{"head_dim": 128, "vocab_size": 5558, "lr": 0.00142, "dataset": "wikipedia_en"}
Each number is 128 + 32 x the weight over its row's rms, rounded and kept within 0 to 255. Layers, rows and columns count from 0. Numbers have three digits each. The size before them is the row's rms in percent of the matrix's.

# layer 4 attention key, 384x256, rms 0.0574, rows 205-282, columns 224-255
114:116139107102176158143136128240141130139109155170125174139105124165124131126144105132135102176170
112:109095113117062128129163123103126153049095120127175139166120151148174123086123182081126057099108
100:154137111150086064065165091055130106104120168134172081117157092161131126163107074133161152049149
102:140132076148103070071121086018157148101137146104120069126114114167107148111118128095149171068059
097:105171111165233143089151119249124118161138118188087103138158101097088123161129085144103175138095
097:139113145123072033091130163061178140056120163074197141134107163158120155136131109092116144132111
099:177113121136112076075109129052150132098138163081158124101098125115130140187112143133129179108132
092:140136149142087057110121100086118132105153141091117120069165090117153190188151131120140115142094
097:136110142146026067101155097000149128134150137069081118152135126135127137172158097085140142117116
098:116100151114027070078150108048131129121145164097132147162108117107094151075123113132139108111110
093:106094062136081109133117145091139090096100131157154108161095117126148140159129089119114180079130
095:138140163062101085185089146063098129143113089091116091146117119143144123190146116173129110104120
111:152110160097053105123131087010134113129125143059197078125121114111150087136076173091138166077170
093:155158153127198093152133111214153133115084120129124098202144131145155090136129117158102147105117
099:117145156123130127137101141172179144094110150113116195140104162163168171182161095129101162110102
116:114086133176148173115146125130143180128080126126073140124138124119096135069108155110126122122072
103:231034142123069161145138123052195140119091094083133174125106142176100097167106101113138126103144
099:123139112131218222166109128224119117138079119157121107145122112114135135126158180148113138120130
087:095149154090142068114102161053121159127139212133119196095164161112107204124127154134086151122086
101:091149144166117091090160114177152121058121148136164146118137162107124155171138112110113140126123
103:111112102102171168118136136077136115134123115190126127186156086141096105041087113117154153097126
111:167097131114165201164079152114088183152144085235092107134095139126159075106149133140125134180105
117:110156132165218127081099088177168128095090113149102143139126196124128144105121140164106139102112
106:114100171063017108136169120029112104131147125088106071141159097135123128086118158119139118024119
096:155131127151073127095203066171138101135128092098172093139106156157151117141110104106132133091165
097:115137139163083094094148152005191082137155089109135096163187121140104124118075132087159191099108
089:114151140113156180168109175216145140147088061118145161119157154156138156106118173146135106125146
107:114204116125127120109094165084160137106151105139178143083082174144087178122138130128128138163168
111:059182098153204197102103196215144143104150100156150150128113144148109109074112129125153095164147
103:130143144132037060141150123014128135096127109080155128106117085132099153137117150106132146075111
107:070113088196175137095129131132077132126136082185065125132123115060101124122127090111132133052089
116:114122120134052102132129082000089167143159069092091100093164106102072132073112160092143116102128
098:130186124133093059121098154162173133080155145112165140132091150177136151191168058135109100110116
096:119163080089148164144078140118101129169156108214090081162135065157120093125118099141119112101147
104:144159150199101129131153117208131118123123120072115201055119122103131171194142159095144141144106
106:075200136161228189111117170255128118078125150167126184125125117138130121087127164159100147180130
105:090118099139141121136114128025154141186152123172103065166197101138108090068105086112166149106183
090:122132145167098037100170090060165117115148124113138132125126122084095127164118154113145167121116
092:137081125118070175155136111172143119131150103097174114181128125204148118151121112103147105117167
115:158168113123252122103105109169123102135124143163114125146097129093132133117122115179132128089136
114:147174152122178062136088140105139130118128174093087153105090107119101143174129155172094182120109
109:133171103142202103119109146239104123150155122211089111141137124106134160183130078148147169117092
087:130109149129125151190184143187087094153128168181153101176139111133114116107110122149152109111174
093:115141116144039080090158105000101101121163150085143119100131120135128123141127139090179115115127
102:185057124142062132109131137090158114106175111116201061176067165185156083116135109082137109109136
112:171093113111069131117146112027140151130132135073123125136090133168097122132143087147139119102159
101:098110178085068100114148150012105147138177110077151071133146129117104120134109120061138155105116
110:108138130103158107129173141206115030153114212157113143169134126117146140120125059143129115050120
104:208060116123160121125144106176194099135101172077108124154139171167124138156118138153140148082135
109:137120111123154140161131152180128162144151066179115172118153113139144082129134131137147097197143
109:111100139116034055106117101030147115114107153061135092121088127138113174171151125095130115061115
071:098109117161022106132122116012121142114170128037115096126123102164115115123124109079153183056156
078:120180110108141153109059140078113159125157094143103103116094119141090103114132150101128093122146
088:146075107128038119119108098000105153098174168098146086138127105152132116105110110096139131113150
075:121163107120168147148031121201108166140164112203126098097125130124117145130149103176100150128109
082:149057139112000141133131103000130144141131103072132123125160109140115128103121138106152146109135
083:145063133083005118122147120000100105120134133100148111116128125174120112101119132117129134113130
089:164072154130033097093115108000135156102106103074104111132128073133126138124123135130169096125148
089:120183125125255117125090168255141097156139120187124131103127132111125143158143120159108119129128
079:120162119161220151163124181255142134095087107131150142118121165126158158136123116182114091128093
075:157069132104000133109130103000124159116134125078152104130098118178101101085134116081119092134147
088:131186148132255130124098158255139139142159143174159115131141137112113152132135133149122121155119
076:147065160128105110147173144136141108082107138058177139114119143116147151125118118091178129129154
075:128065154115020122093161138000106165097149129099115089129156098132147136097136154091152084135161
078:115190142178214152116127208219118099140123156135151178147097123117116136144113121153155131148115
081:141185094109095163146087114001113185120143120115147109103121122136149103098133148137170140147132
075:153093112120029101126109114000099160113176125102140107118132073102141088101112147071153104146148
082:145065141137000106131169090005124097090135153103166110129120121116113126121130113103138113091127
084:125170115130180156100070154134071154138126100162077125119122116103139119115136133176154111141138
089:117085135104000137128101110000113141125153136066144095138127087120119122092119109096160134105148
079:093128183166178104118206126174174097124110149101134140159141111148117158156140113160108185101116
087:148070098107000128109140104000089170110141127060127129118117108121135138087120153080148113136144
082:129123141149205153143145098255147103125103126157108174118152157166122182150148108176154153140110
082:107043117124023114106188095006132106125110127077114139149124144163140167123138129096133128108128
093:116061156121086149135197095132150090141101158105144142126122154142143132163130137074122119082121
084:146093120104015118124130081000137160088121136080123098149141091147127152093125160065135129104113
093:119150099120255130130096153255127117129106136178135113131133154114132135128132119171111102133131
073:084118135113211128163121186255155085150119156182129153129158132137133138173114119145115136143107
# layer 4 attention query, 384x256, rms 0.0608, rows 206-282, columns 224-255
106:146112145137133148086138062093133072088183124152125111088130164105118198157082136124168092119112
098:121150132134129093145174172169135154135150167139109155145162154116065090092095101137147107154084
105:153087194095149171167125134081176137121127167143111150115139168132111143095119147121160105202145
097:134116165109145166096120160096133205129078173142121166175133092182132085117165129118169184158134
105:129118156131136093157192187133072108096136151063122126056154156097110169129071189156108133115116
103:130119113111116118150159121110140121101091169098123114136148152171141099079131120137118088091129
092:126084070090127184139115160179163118149108114070167112145134145095152066134128086082108109060184
098:107093148108126120120217184215182104166146118101105139139173164106139124108068143084141119114136
102:115112179132144087141148124139136157117160082152099116105153108118117200178069166136093134137120
093:159108152178135132124120121155135062137178205133088086095161115159075136109098142092139149137094
093:165127080157128078138158095120155120118139123100148131150088167071158096107117163115118166134159
108:113094143216108079185153126089131100161159152116128147147143167112144125132139141139173119096032
094:159120164161115093077129126147109103105145163157125157105134119126103134094135106161126080213131
095:180129095072090173128096122159104153149161075119073115136131176082167096121150137142121077095204
116:131164201119143143145098081116141127124104118178147124087119129123164173117127149156166084174112
101:113095109118149103191173067140168124101095136101166112118166141143118123103135119136177132091150
095:113137150144117159056041045100128114118131159153108106126096083125130116122132149124191179120131
083:143132084077108095132131112127082147138130091124117187144135112177066106114125092141092126104106
100:156136098067138189135154186113117119179111061136104105173135134148107101128166122165080118126189
104:113124165119130130145096111095110157176148140134120200115123153142081182117112135150181174156048
116:133124142126126133090122117095171141109073097136118101148067088160098158116128118118122126150211
119:163128111103119161110112146119114168161153128171092151140145140158122135129169117168121123224094
104:129115117161113063140206072111144103097161103135101186118107109094121157162071090096151082154060
098:128104148217125122119146177137118072177152130118108111095137120064127116135127131074196114149172
098:087101149080121085135182155141111151171120116120148131120096109192136129126102142163117113120136
088:111137081064149138152153110112091127094152057135140093101088108113194119170158129122134147081115
102:177110136135116108169137170094073127118099115083159103069133118151158142119151147145063109150189
121:136150104055121133147082124070111162100094132127097123113107090164140143124145117168074102145182
109:140108090154122068160211136098138117141147115078158110127065154130126135143076133084113054099107
104:135134171097141172092118087105147121154180142165087127200102109181087127140116136112138167137123
113:119097175122128125103158118113176118146160091136156126118086115125143139221122170134110128153131
096:146097081107153133155130190156129134091085151118112122062123141128114140099124131112078103149181
111:155113096120110127134105077092122157079146133142075160154079070075121184111120112091145152149094
100:165140105076123149157079131098196176196121115126188119194118174177168076149171132161145137095140
106:130180130066081103175057106078070141123133160124158162150159113189140191133150117155131158178161
103:115133168093126089113162153129110107111154105111144125099090082187102133130101161128123138128117
090:132133135119147105147164160103162138230081125105151149153114168197078105152167148175106121136113
093:146154128162121134109119133154142056110087130160076162115105145045125133134095137121152090098107
116:163170101149142143138079109137134145155161160168103155175169168152112116069188108137139143178093
113:187178125075127091181094086106115170139123144107164148151147156129175138103140115126148111122086
099:132147105139118198094082142148143151123135138112092111173165132153120071127154146142149157199157
083:073175143171126123094102162133091143157133124145132170178120093153081109142075123100137060150074
096:061095113091122105129194149164149165177121144115162160181147110139139088151100145105128117089106
103:142103166181152158116143161146160073098047158129144103076149172083104115112119134139171093217198
104:167087089097126139133161172153179137122090071158112126143089124140125146095178070122102068156127
101:105135149170126064199170114128190061139138132090098176104117138133104159137075137120144124148130
109:122132091154117183125132108180112176140148133133042128117140122138088125070088136123092123181119
107:190152189133166131126102080119120145113128162129120145132182121115131128099157133137178153193153
108:107104088099104175120123142123144099142077051124174093125110098172107141163147136147124164125228
119:162097154157136114160156139175146136072128180118153113118129195046202132135087150102147095140067
059:113091148085133111097117159089087154123086118163166136171185122125153118111160108145135173171134
068:135105134108064101143164100069093128146152118137153074151120100106142111148095159056124110135145
079:150112148084029144069170168115145138123098074120062135138128146165142149116127080099102094114149
068:117153119087088139095172142075122152167103109141069124146094103147170109102101199042153097122122
061:086125076149092117105145121123105141056087127166134149150104114210173179153128146122130113154094
064:112096116142153081136175149118149169098087087076112113175154112141156148171098082095130080140190
083:133100094101076138124171183151120158122113080086129184121106161139127158099148111142084096131142
072:104143153094131123087096103074088186094163154134161056114099124147123154131113167149135159119124
060:077107156140208077117098057078101109192157155179110089152141141109134070132100187058153152132139
062:061120097108124162144150031135098110167099116151037148197140111104155149141126152161202138103110
069:137175133122078143095049158074113113138120140108092147070132126130174084122150107161157104116166
069:082116112134171149122130077215147148182125179153153159135206094131129090114138109159121175112140
065:130169109093124079137096059155142109144139168116085102152141098127087101128085062122144168155062
067:117119135153158089118051107084127190148140154105129126097157163065127073103159108169102160115153
076:146096157165070101064108151062071121124127204087081107130089110119124084106095136084081091081109
057:124085135150096164109116152111077130122119128050128107081129152186120186107156098172138184123118
076:127078138143181120170141067139113151192131136128141088180177108105121091157134089094150178187129
087:120144124098043102142094093055144137131145148111153135133099081121105128121129145114126132137104
066:128100138124034133065199138145145120097130095166101161122112156149166175125116154148081143123096
076:144164118110192105158109148204140092166167116169113166084147168075121121116115115212149087128104
068:116141155140124114175155099128193080120098116163142132180130188125135108177106135146121121113089
071:100149130084212125132123128161148098171119134167153125104123152098125162068127187083082137137122
070:155163155090165132156148079225158129130105102166159153137110135088135133131121171121116123127081
109:111164148122218130173126106237156083148130125207123158146182124113107137139114084170166157146118
068:147082111135096126084203171125096110089085059079137127116140169091134156109106145173125094132149
073:086184117160142157125061106028081118123186088137103106121151097164131151157141151134168145104147
057:130151161137188141135130121101097155123156135146177136126106141165124137126132135145180125066122
# layer 4 attention value, 384x256, rms 0.0572, rows 128-255, columns 224-255
086:137128142058124133086167149124159159091138117158081135117155131062133145124098185129101105139097
081:166146080080152145134169150098112106177119082128126134089135170174135177094080078160193123101176
090:134089066127134146120123109122134166146149171132182190113111126112152156129055110104112120163113
085:141146131153097131182115161087136145102181137112127119211116150099125116122108150130187196104181
077:159104068140158123165152116134158122149112142123064160089146135112110136169034122155094093176102
075:093178132103096106139175170151169079104177094131098089099153120189106133134090153130167148092084
074:090137160064154099146171174112086108168144100157188138112094121148128111061094108106120068127153
084:100141106124109149135120141133130106152117064136129127115093067146183100143101141158166132140127
083:104138114103083113110149148141144109038189144140128114108092089135101186115093156156151158127112
080:133161115151144139170135114183134159145126086126197127104139161164105147156076135092105092105150
085:095159133195126113130173184127098109087134157145179121057129141117131156143091137097111110106186
076:081120162081128126124123142156178142146137079146168154116150119164093056162116160122127119163122
080:113140102158125149214074094124102139120103192128136129107082086118103111073155079120122085144132
081:169136104108099114136068149137117174134072116140141111113102107161162098122150117105062156143145
074:082137175141107124141175204120153105085209115064136118132122140047121144113131155157176150121104
067:147163148127154119163051094131119127127111115163128132097080097144124143190174124189126103133124
082:086110127119097117149109126120147101153100148137211147127152135101132108122184138142123115060064
080:150112153086161143100134144140151109131128122109108127202137136105098115162167129120110138172092
080:069125126105122074067161145086131092167139141131072129184074103159110133086120159094174145115106
088:145155133189148145059116146116076097117109153114101107141126104139131229137130089157123134104173
090:139106098137157098219119092121159106170142129120125133069164184122154161200109185180161071120161
080:179140089121133101133144117114118165122154112134124131127192141130136202089093105156148128114157
088:162118043119132125097161127141172128123100179092048130094143107123119176129050080138149108141120
082:108123191097141159123104134090146133075179099114186140138192209162132149121161168110123151119172
079:110116127111145117123125134126155167183149106092079125159114153112140144099117152097186076121162
079:121171109068110072128148129126100104151178117132092145100145140077113135130106136117158152113086
077:095169150054099109158146129113074120130154108164095168152126120115143068131117120134172125104117
089:137164128082145083140143128094055080197135114156108161145108135187131198141109126128157103106205
081:103159118071150125031124164080136131042174108109147169153076123150127175086149088112142143106094
080:058165124124162090190183112142092100131187131148111190128136141077125135152151195099104115162114
087:125109190108115135104151144099124102107176143175117141186177146124131155120131166084141122140119
080:077086075099158110167121110093169119192117160146211138103165151189120116156155156149084137099097
088:089189148128133088128131134125092091137151117126075069124105036110136170103099203127112089124128
075:156124158142103142063076119131077129092164148170122107099077106118152154062175125128046171146150
085:098114117067092195067189151130146185147147136117060151221092134105127094104099081153136141147137
095:185137139155104104097124113128073079121118111151141096090093059206143106085140136188123135143104
073:101130126112150127172140100137172150200167094101187147088140150181121090175124134122126115148097
098:140153142128085097093119133110122147102164093128131090140138134144113115121134133106132107100059
086:187090134137108155121135134149180151063116191130140119075141119103126097127109076151151144144125
091:160134161152110153175093117116094076107167153141146114154125155077128118100151112119154116074104
085:130103125152099150097133093144143060111141119116119123087142107129138122131134128220154117164092
076:133162125078155155203104069109126159255110076139140115126070156141151111100145109135142119077175
078:170155115047131111124076106075118134176138094134169100126110113149189135077163134161143163126105
097:162132136149127119119133119118119124125066143113145132167101065135155179079156116066114147091138
098:110172155182146088167135144102073037196140118151170054164171122122121162136110106103145100085127
080:113094148091122089167135136132142126116134098173145157109124141126119103146113120150130114151052
087:171156150205107153125175144111010110068115165121116113168148162091129153167125123114067101110158
093:133157098120131134052142131113101152125171123132101163193138160084117095070098111117158171128124
077:162120134157128126106115126100086125135078179082103120155103053114108133109157104140099106157139
086:143155129165100157142156147107143075130143143099103113155132139180131100139113068128142123148153
080:124139128152171111157120139138159092188117129117144113126149118174087114234154153124092064147141
095:142111167164122119225112119122154105142114109161127118157105147122159072162203162123109131136130
082:171115112090122162041108098113191139096132140137111126113105094204124159111070092214150152129119
082:049087102102138123031154165146175160130147106115179152153184154155132095182060142127131126138096
069:147099175142145117177137142121193138093096167138104065093158138115123132161164098159145156131133
074:152128127154121137107162165129163123146150101112124076123199144067123121174067106101140148131147
077:091109111103114116182156144173091097078162177116115109160143097136122086083073158113126134109090
082:164138160108141099125163146111148129105170093138134139140182161122145158155107211125204074115071
080:143142116145141127149151120099138057205102100149093103134129102129110107106088114073151125117140
084:053122126151146134254133162141149121158135203139182128138101128107131127112138084109133087133198
071:136180111203119114106153149159129105048127160101111095099147129136097205148075108134129111169129
087:144088117086143132069124084154165172122103120154084201090106157179129082135148106202132147149164
085:169140146113121137123125129108162171095091165132121153119161081103143059090154115134111138129121
081:160140137081109130157140090178178122137136138107086128109153140148129172104094137081140089140164
082:110161147117139110210078146175098126146086098135147133099084059112175106174138149130129117125052
085:105165137122150119151086120125116139151086168128103142092074104121141081087155161125105087135134
092:166144176131164125048110150078115137097124117126120087213118176138153216131068071111130156089124
072:082134073081114085134183163134050099176145132138169099114164144136103092092136165121127065126071
072:101151122180153108169153124175094126176178186108115134104172144125122088093098184147144137111149
087:147142129165116077186101115105068056066153156135165143081127120110120208076196158149147116107138
071:083138129173092100135164201161180143111098086096147117075183121093105087139115115122173136095129
074:119167123171143133122159127164042075105096067090142068043105110134117147083145165147127096131157
073:054147150191149139164140134144143141183123168127103100137132121059091107199086135048144103114178
080:107167123133129100110123174126100127071183161128123150113091074086102145138160166144083119142146
086:102173114149085131108132146129057085079161207136189148106085068097158156116132182145114104108108
084:185111158135115170108117098111091171082094135112147120148100114160174164104111069141118099097157
089:168077098153111173076157128114100115103070140155078133106166094112119175092113146140103131141129
078:083141125140158183163080122137168121153102137105091161124130118087096055152130106109135074122099
084:155150142132128130202152096148099118095149140123151137127143160082110061130132153097111160140057
074:165144176153183132140070082095218171146110084099169111184183186127184165163164140103173120114169
068:113101064151105155155067090108119154142095182126108153162103129013092128095139127113125124109127
086:142117076139109061024202114179037138164152086137112165119123150149117101122125099120143074149143
078:128113160071110128151076091111145127136102152149159141127119141185146083190151097112148085134150
088:120172106206142110186146128157049137135173113136133156122084132113168090129106146141080072143112
080:096154118136148133113173165108153177059149151109147141149131154091115124152099070097170143101155
088:124125146188135126103128099112164090078204192133077087116131107096145108135155193128077145153148
072:075173174087115145054141112114137151120092075121140155128125184135153144182054129152181122152115
088:115153198130139150137159179141113148095082116152112136097127144116139201100128169132138129140140
085:103145144128164143207156137145140098172120050155124116113107097120110054140154134104152162072076
073:140109093133118170138100115150130237062115163114087089095085114116126140121141083131072104150075
084:058150117052155158079121137146218152135142073098112141147118120151131099180103134050107123123107
075:161129122080108108107125125105150155105140162113101141156135141154160148200161100165189177056099
083:094128109088113110096157166134076106094135147131171139114086090156107133079114134143154121167085
087:214097096128141127123100093115123130146161120120166157158142190147112139115211140180137110140138
076:171139151131078107156116175115134065031104179155130160149101086163135120124163082166150095152150
085:140132143099126122153110121104188092181145123162146141179160126090132156140213145115117120096152
073:149112162187158134135201181117138168156105079095226113087184144083098098111131126079090132119149
079:131089162190164128162151107116144074156159094128098132091149179091089075144150150178113145115174
093:119124138124124120161142138107135086112215125145124115230135119156098135084106179050126150086061
092:145076122127110092096145130110114061125196126118145164125166131154106151060148110148149126141116
098:135128172100159151140118123118183184094093102147083140152104125112167139206103095094094122109132
096:073110116140130131166151110167151180079144107096118153099166141034091076168150213093080160149088
082:127094182115133115171113143116127056103138138124157092193130180167107092129157118120130156108140
082:088118183104143148038161130093107139068200105134083123172120149215147157106087117115186144161159
080:111152138135103105074136157176141123092192192091032161118101109148125118073172123176138109163117
081:146125101124146180139136139131161148048089113105155149112100124176086156138182165129083135153165
093:160117091101160122200099105135142125131124128149136081114121105159136113134101121137150087089102
078:126118134121134139091109104099102125121118120110115144144144151194104124139131100127163192122099
093:128136134136114124138148141119177104122169144095079104137143084104157202114143163185112096146147
076:154168137101150139051144149131120126120149108107053113145116163131106120150073071078109156155107
089:111125174120160135141095114093139119143089130134164134143077109141126104109110101125123142136148
073:097100078096112170158125104136035118152081171128215101101072087116096104080179106140086088117135
084:123086155127130147168098074131131117163111134160108144157162209141133104201140170143102105153146
079:141107162122148132050129124134157113184091106135077103100208131133109108123114095125157150125102
087:104113099124131115168136106153126122172072088126199110111162137120114057112134124107118130112082
085:097122115187127102165158145157076116148139141132101147120094136106107066139103085131147128136126
085:172145051115110100013117134122062082119144156118138105083093074158136158082097102160116151161143
082:129155104106123093132124149146166101152131072127085109184176091162151145152106168089193092088086
084:145127077153090128136121146179111179102085115105130124069131157097125067133109099124120129130115
080:139137107113124084109115138131124114081122097111100091137169150216118128114130099123162142155130
093:167082099120115089144118095133170141089152126141144133130172113100144095096125156098133120120112
075:086122122150126157109165207134164123154112131123117113134138071123071155142084138130130079143140
077:143157104130091127127076105124057163141065143104136085152064110106157134138125155101114156130118
081:150146132099104143100148171109121156109135109170117123179140140105106175107071091120166102115123
090:114125112113104154152103110149226144146104119126146121095170127129134088155123177121167146147131
086:087125077129137141164110146116181110163110172107193123118103107147122149112127119129082120103146
090:073127134053147132078124111115153178163107112126110133071111095140151132145131091128155143121088
080:159115094145078149193164169102142101136168133126163166168152174044082101096161114129093171120110
# layer 4 attention output (transposed), 384x256, rms 0.0552, rows 128-255, columns 224-255
088:180138113142117135127100149131119125117136141092117124091101160089162167079198182166132147114133
083:220119148202127144134043134166045082129105173091138136107118138120165127127154149150113072150115
091:190146105095126118073057103116151148124137141175057115113148073171096134109142135120091104145142
085:165107095158138192136101122142054156196156163157107111096162114141183103129113119131115139109069
078:172088126172114105101065093156126159074108113104109104144082104130115143141229161116157156150123
075:163095114179131117135059088117141121160132165058154107130109132125179080121255159167132196180117
075:115171142110136121159072155102122111169115198077161125118138206093149092138178170160087060112111
084:122150080077157197172122074192069131145176139135133113132116146096167091114138123102111125118067
081:130109109123149154138099095095145155121183120141111094187179085132185117109205144144149141147126
079:173087130170109081155126190163125115118098202069146093113107144121113179091205142133168118148091
089:126113168185112042167085092107193142134086147073147101090141153156192071107138141096141144130132
072:167153114079132128136103095201100112132093123190162165117068172106120174106220149150134074144119
082:043115156101163128101167067128123134092119092170112132154173080167048178165098092108155115109132
087:126142175075160156136150101132067185166152151194115153117153135137072168158062122133177094107099
075:141086123098159168153087099143127093158091145107149133113139159104204071103178178137051144125115
067:101109120170116094140204169106086180129126095087134115161127076182063142123050088112197090150108
078:151156124040127088140154090155106119150120159140176150105084133082171103127126148135071133204099
081:074194099081114193104167142093134131110165080145104133150142108091107126153097101109098152100139
083:140139100142158130132061111115177121102138136133060153115094172124160089095222162151109155123150
090:092149122185131068157170168107144087109107119066160121122137147135136116139070109115131115065181
097:169138099157047125115085073166129124138113158137143110134101087156193134123175114130124149179135
081:159155161184170125137104201157097076158129173119196132112147132085150137147178165128112128108111
086:148134145147128096102099051138175099071124092147058136128086121154137103099100109123112141140171
081:195113124144095179147162163130108155202101106130149176117107072164131128123126097137137130150101
081:118160142127125176130097142111089132167077171200141160127137082135067168134201142150134129121115
075:167118167215177077095065140106139143091151160078176139104098182096167083104255185133113139132130
076:124120127163118151107057112114088142136117151087159089089136176143189100113202175146084161154109
089:146175106214098140154095151134059134145123186096178092097130125128160080185150136156122103134091
074:202144157138158078105149142140161115184120143120151161133130113155128110067162126159131109157173
076:164124108176102082134081124151164172134134167110130111113097188123208116074235110126168170119123
087:164163085142097144115082112088138172149200130144100116136086129134157080121188096138094184132113
076:104175120037141167139138087150141131086129068175091153135184102066117108078069112088114074119175
092:102106157138179117140138142073164175123115131106142130175190154138124122089217119148183165109160
075:086161136075149107115194172064191156180183125123129140144122135138129095160038109104145173108123
085:133159133105187200140068122161085076117153143180112123131153153121106095141135141133087123053125
095:129103111073128154125144133087084139122144091150097159179139150084081151161149139091131100124138
074:177139111145178192089122117155128102089129142177092163156106150098107174088248088145098144155122
101:127135143130130136101141129074129225166175126118103145135111087141066200144162126119158115199100
085:161125153135114103120102144173107110142136134164147120127138079138122153148124152137136129128126
091:087122132137092115095161114059171155088167105149185103125090138155169189176131135144079194194137
090:126145084116117138149141033158152163120135090161129158147060125166137135152137126111117158181108
074:108157124080111161105160150061126077131160195160090157146140129125078116140135128112102095104131
074:151133113093129185082196203115120161160157104157130178120145094116097095165104104102094110157171
103:153125121058123086107145152133141100126143173164127164118133145126110095102089109115111089083171
102:119141122175131087160130112103156157070097162112164125124173167087204111143152150145152089131197
078:107185114071114124102137118137169158109112074141145139134088140051148126129220153133109109167118
088:117099122177126052135108167152149127124141129078166076114095186167165114175018115146102177119130
090:169105114161161122088066170101109120167178107143099139168126118123118095145184087098111167059115
077:058163162134176121110155103145112130135166136199138109153175099122107140176161096115162219097148
080:192113151196149150093075140177041126104084118174145121105122131134100142121108111152114129105109
081:067137108100087135135172056122189156073128077157082128199104084112120142113147071103148184130158
094:075093117108110184133150124141094193158160109183080102159167097126143134152076117123156184100082
081:120141114099126128105135214086144119171177074095140115214138102134132079150106118103105149109144
081:163169113082129131165110075116159116107156103155040168130039124111103108112151109108111093174113
064:120116138194120154170202106147153108143099114153109089136128090146141069127091125116131130146127
074:114109146108144148160118119136155083145078152101091144130157120092150114135132156125104122097142
077:105114119085110134157118088130106167182107138153116112110126102136134123108122142141130139150119
087:170156097146064117159057155098135160188127139084155145128084122125191088086182174158149126188105
076:146096127193146111114108153170111107102120205096131123099109150151092124138149153196148105125132
079:109092118115127108106083109155113117108100186162097060124202121140171155092080085170143154109136
069:164058155219123078102084071113147157098123160115125107124132108174167156121158153156167136154131
093:123177124117084093132120157131133079158138114142162136165057179136117108148143145107106099110093
085:138147134061101120097171094116145130101163094183145169125103110181068115178118124121098109128156
078:174117141142149098104110179168061075160139171136192110123106131139124146115156152212135114087089
077:050120080141131129151170128120134129108116120062147105158181114136108117119141122149194120148115
082:074101184072142066152209161131127100144091133099186151109165128131077140122093147152146119107142
094:170134120222134126108132246085166124137134126095134134131139126118126090147152141130120098083150
072:127132129132191145113072076132123144073138127109138150099103178078144148095206142135113117144191
069:124096159115136073097159095113160044082098116061118137108117151099142150114199114135079160152164
087:074135140145099109140161132111129161158134130129221126127142115136174146152127133137155165189121
067:146095135167210130155089093210090137110102134110155156087127152089160120091214184151164111157121
073:118086135162123107173118043121109148128141190122147169138147153128139128111181157136193084124132
074:076089117119106115146136108164146119098077133110101087093134161165137086138110102132109148091132
080:082131151064114115114162072112165111138105058067129114136157157130159097119106115085103160118179
087:080157099092138115206140095135128178159170139097159098113166145165196125083109128124188146184114
080:140123153148073127147117189125086118168152183152156112127157128195133104131008142153146118111131
086:151127120154135118119097096168138113107111151158129158118090125146077170141157173132129101082171
080:061091119102116116161165076139127142157126124115111082140120072186096153144073082112148161129102
076:134047110107141110094142193171139144118163171153126110136105130143114183123141146150133143131109
072:181123114160052131151152185115121134159130145112131145141108082151098101141090086093145131109121
065:077111145054166156114184148135107165139159140168096101139208072164078160152040113094132142098128
084:094215166115134072127108109106122087138116161117163130138090172104100114184176169118141096126091
079:119145117105095150164165166183070167194070118137166122146121110154102082170000125142114089140098
087:076148180094144110151117073115123123107141139118164096100095172116104203164140169137124102175124
083:149158114193127070153081169161118072124096160100161097099139138147191085098134141150122140134093
083:118071141143150109127087094061188159113101113152118110136131149155187123081151128117134211085158
072:223086115213111147170104141175080109156095164097118140130103111139110171100255114149134105161125
089:178119107133052129166106162123095102151146194061187140081079191146161164112195176182147087107097
084:131082109121133118129152093145156101086152186142125114128073181105161152095253153157124123143120
070:050150142106128137089183091111128145116159101157076081149114089152070128151047085087134159093077
080:201143143082114131116109068111166136132141142131082147117121089142062112045192088108138088123139
070:121126105202104122114148191141159136109112070033100105103108143163112084123011111090105118174102
086:094173090080114134150120106120143173130150089123123121158101097134160089131152145157120120178134
086:161140152128085147089145153090125133144140096107123203123099125170077122121043087099101113147165
075:103142149127119133129140123135097147164104114136203107102149144141159109151018188146145106141125
089:144093124135119164064170140118165152101173105118088120145136146144201155042100095134111173091167
064:193113141150149105096062106157178156094082164182086160109136130124130169139208126099118137149188
079:150073114174081104123094109107171120102129134079181097148073176122230120138227148097080187118118
092:184114080106155161118089118094143167153167139146113143115130129140122070092204120138102148123134
095:109170120116136130095101098073188135109140066163116177149109100066144090166195150112074137132172
100:126134078119101107141149164142174170121127169116101077155151114142103155095139140126155107099172
094:131114114104156117116125084166179163102146137126103113094081136128117164099144087101138188116097
078:153107097109111100119150194119112144155167130105187117162132098124147066148107110170133175148101
084:125188124178150143168093116092121119169133133151112109169078114140125122105234099148129128116080
082:093174170111131066087109101098177094147094084125161149110140127096137105144146146116138202147151
076:117080115131116106146156147151121092141194160092138124165118109177149104075051090130146167114114
094:161105105135084115104099101111122140080155143131099131102111159170148177111147153128119104149174
077:093187112192117149106141135062152120090156071107082146139094083134089095129125107111145109143091
092:090128120124155235164139023122112152121145089167074126143185088113175164113131089125125183088118
071:185118139191123118103103148136071169179099133116132108108100100131042150162192129166187109136133
085:147128129075089134138120135130136165149135119148135124139152138123131101184161151131132082092137
075:051170166061158094110192127130121117105140151090180130089164137129109112149000139130116110092127
081:095120068136040159150116162122121158095137097097118090139088081127117182168087110125125186127095
074:159088094130106089100140146137158099089093078109106181170062105128102110145102125119143134121143
088:136122129083131124088146069131158133079170162170088170089094160128130152109097134142121092146119
081:083132145151150087140073126131099124105057130145162106089115171069153151174138253151143078115147
084:155142180141190084100082087096151126129132109140076154113114143150122099137130131115107123136157
081:154085110168127163148102114145093138143089165114119110105154103110156123076173182147136089163119
080:108076196064153101102107114156098154141117148159111111120144116092150144117059184149134110127139
081:143064142212143131143138122121127136123077084052102171134151092146080150098163113145162125190107
092:171179127103113109073080125108154154121148154176155156065100120116096125138171138093117131149131
077:100125112110160140180067058159113094127088160146090114149141147103183116099174145137105144071130
079:110071120084161130132205181162093116182101158174137146126204109164073109121044120112134090109108
082:104177133142170136125103202158126128176104154102150072123162119105133088173149152123105125096111
094:152124112067101178188140148190069157181103135178118155138116098136069179138113139127183090142107
091:150129152077166100123093065159128090138136164144126114089187144131182091085075136124109099111143
093:145164131158166106114137147140155092089156123097132114116122152115124114107200153107111096100146
081:185076117127133134042058084102151154101169115116099132077112153118151116120115153110075161120151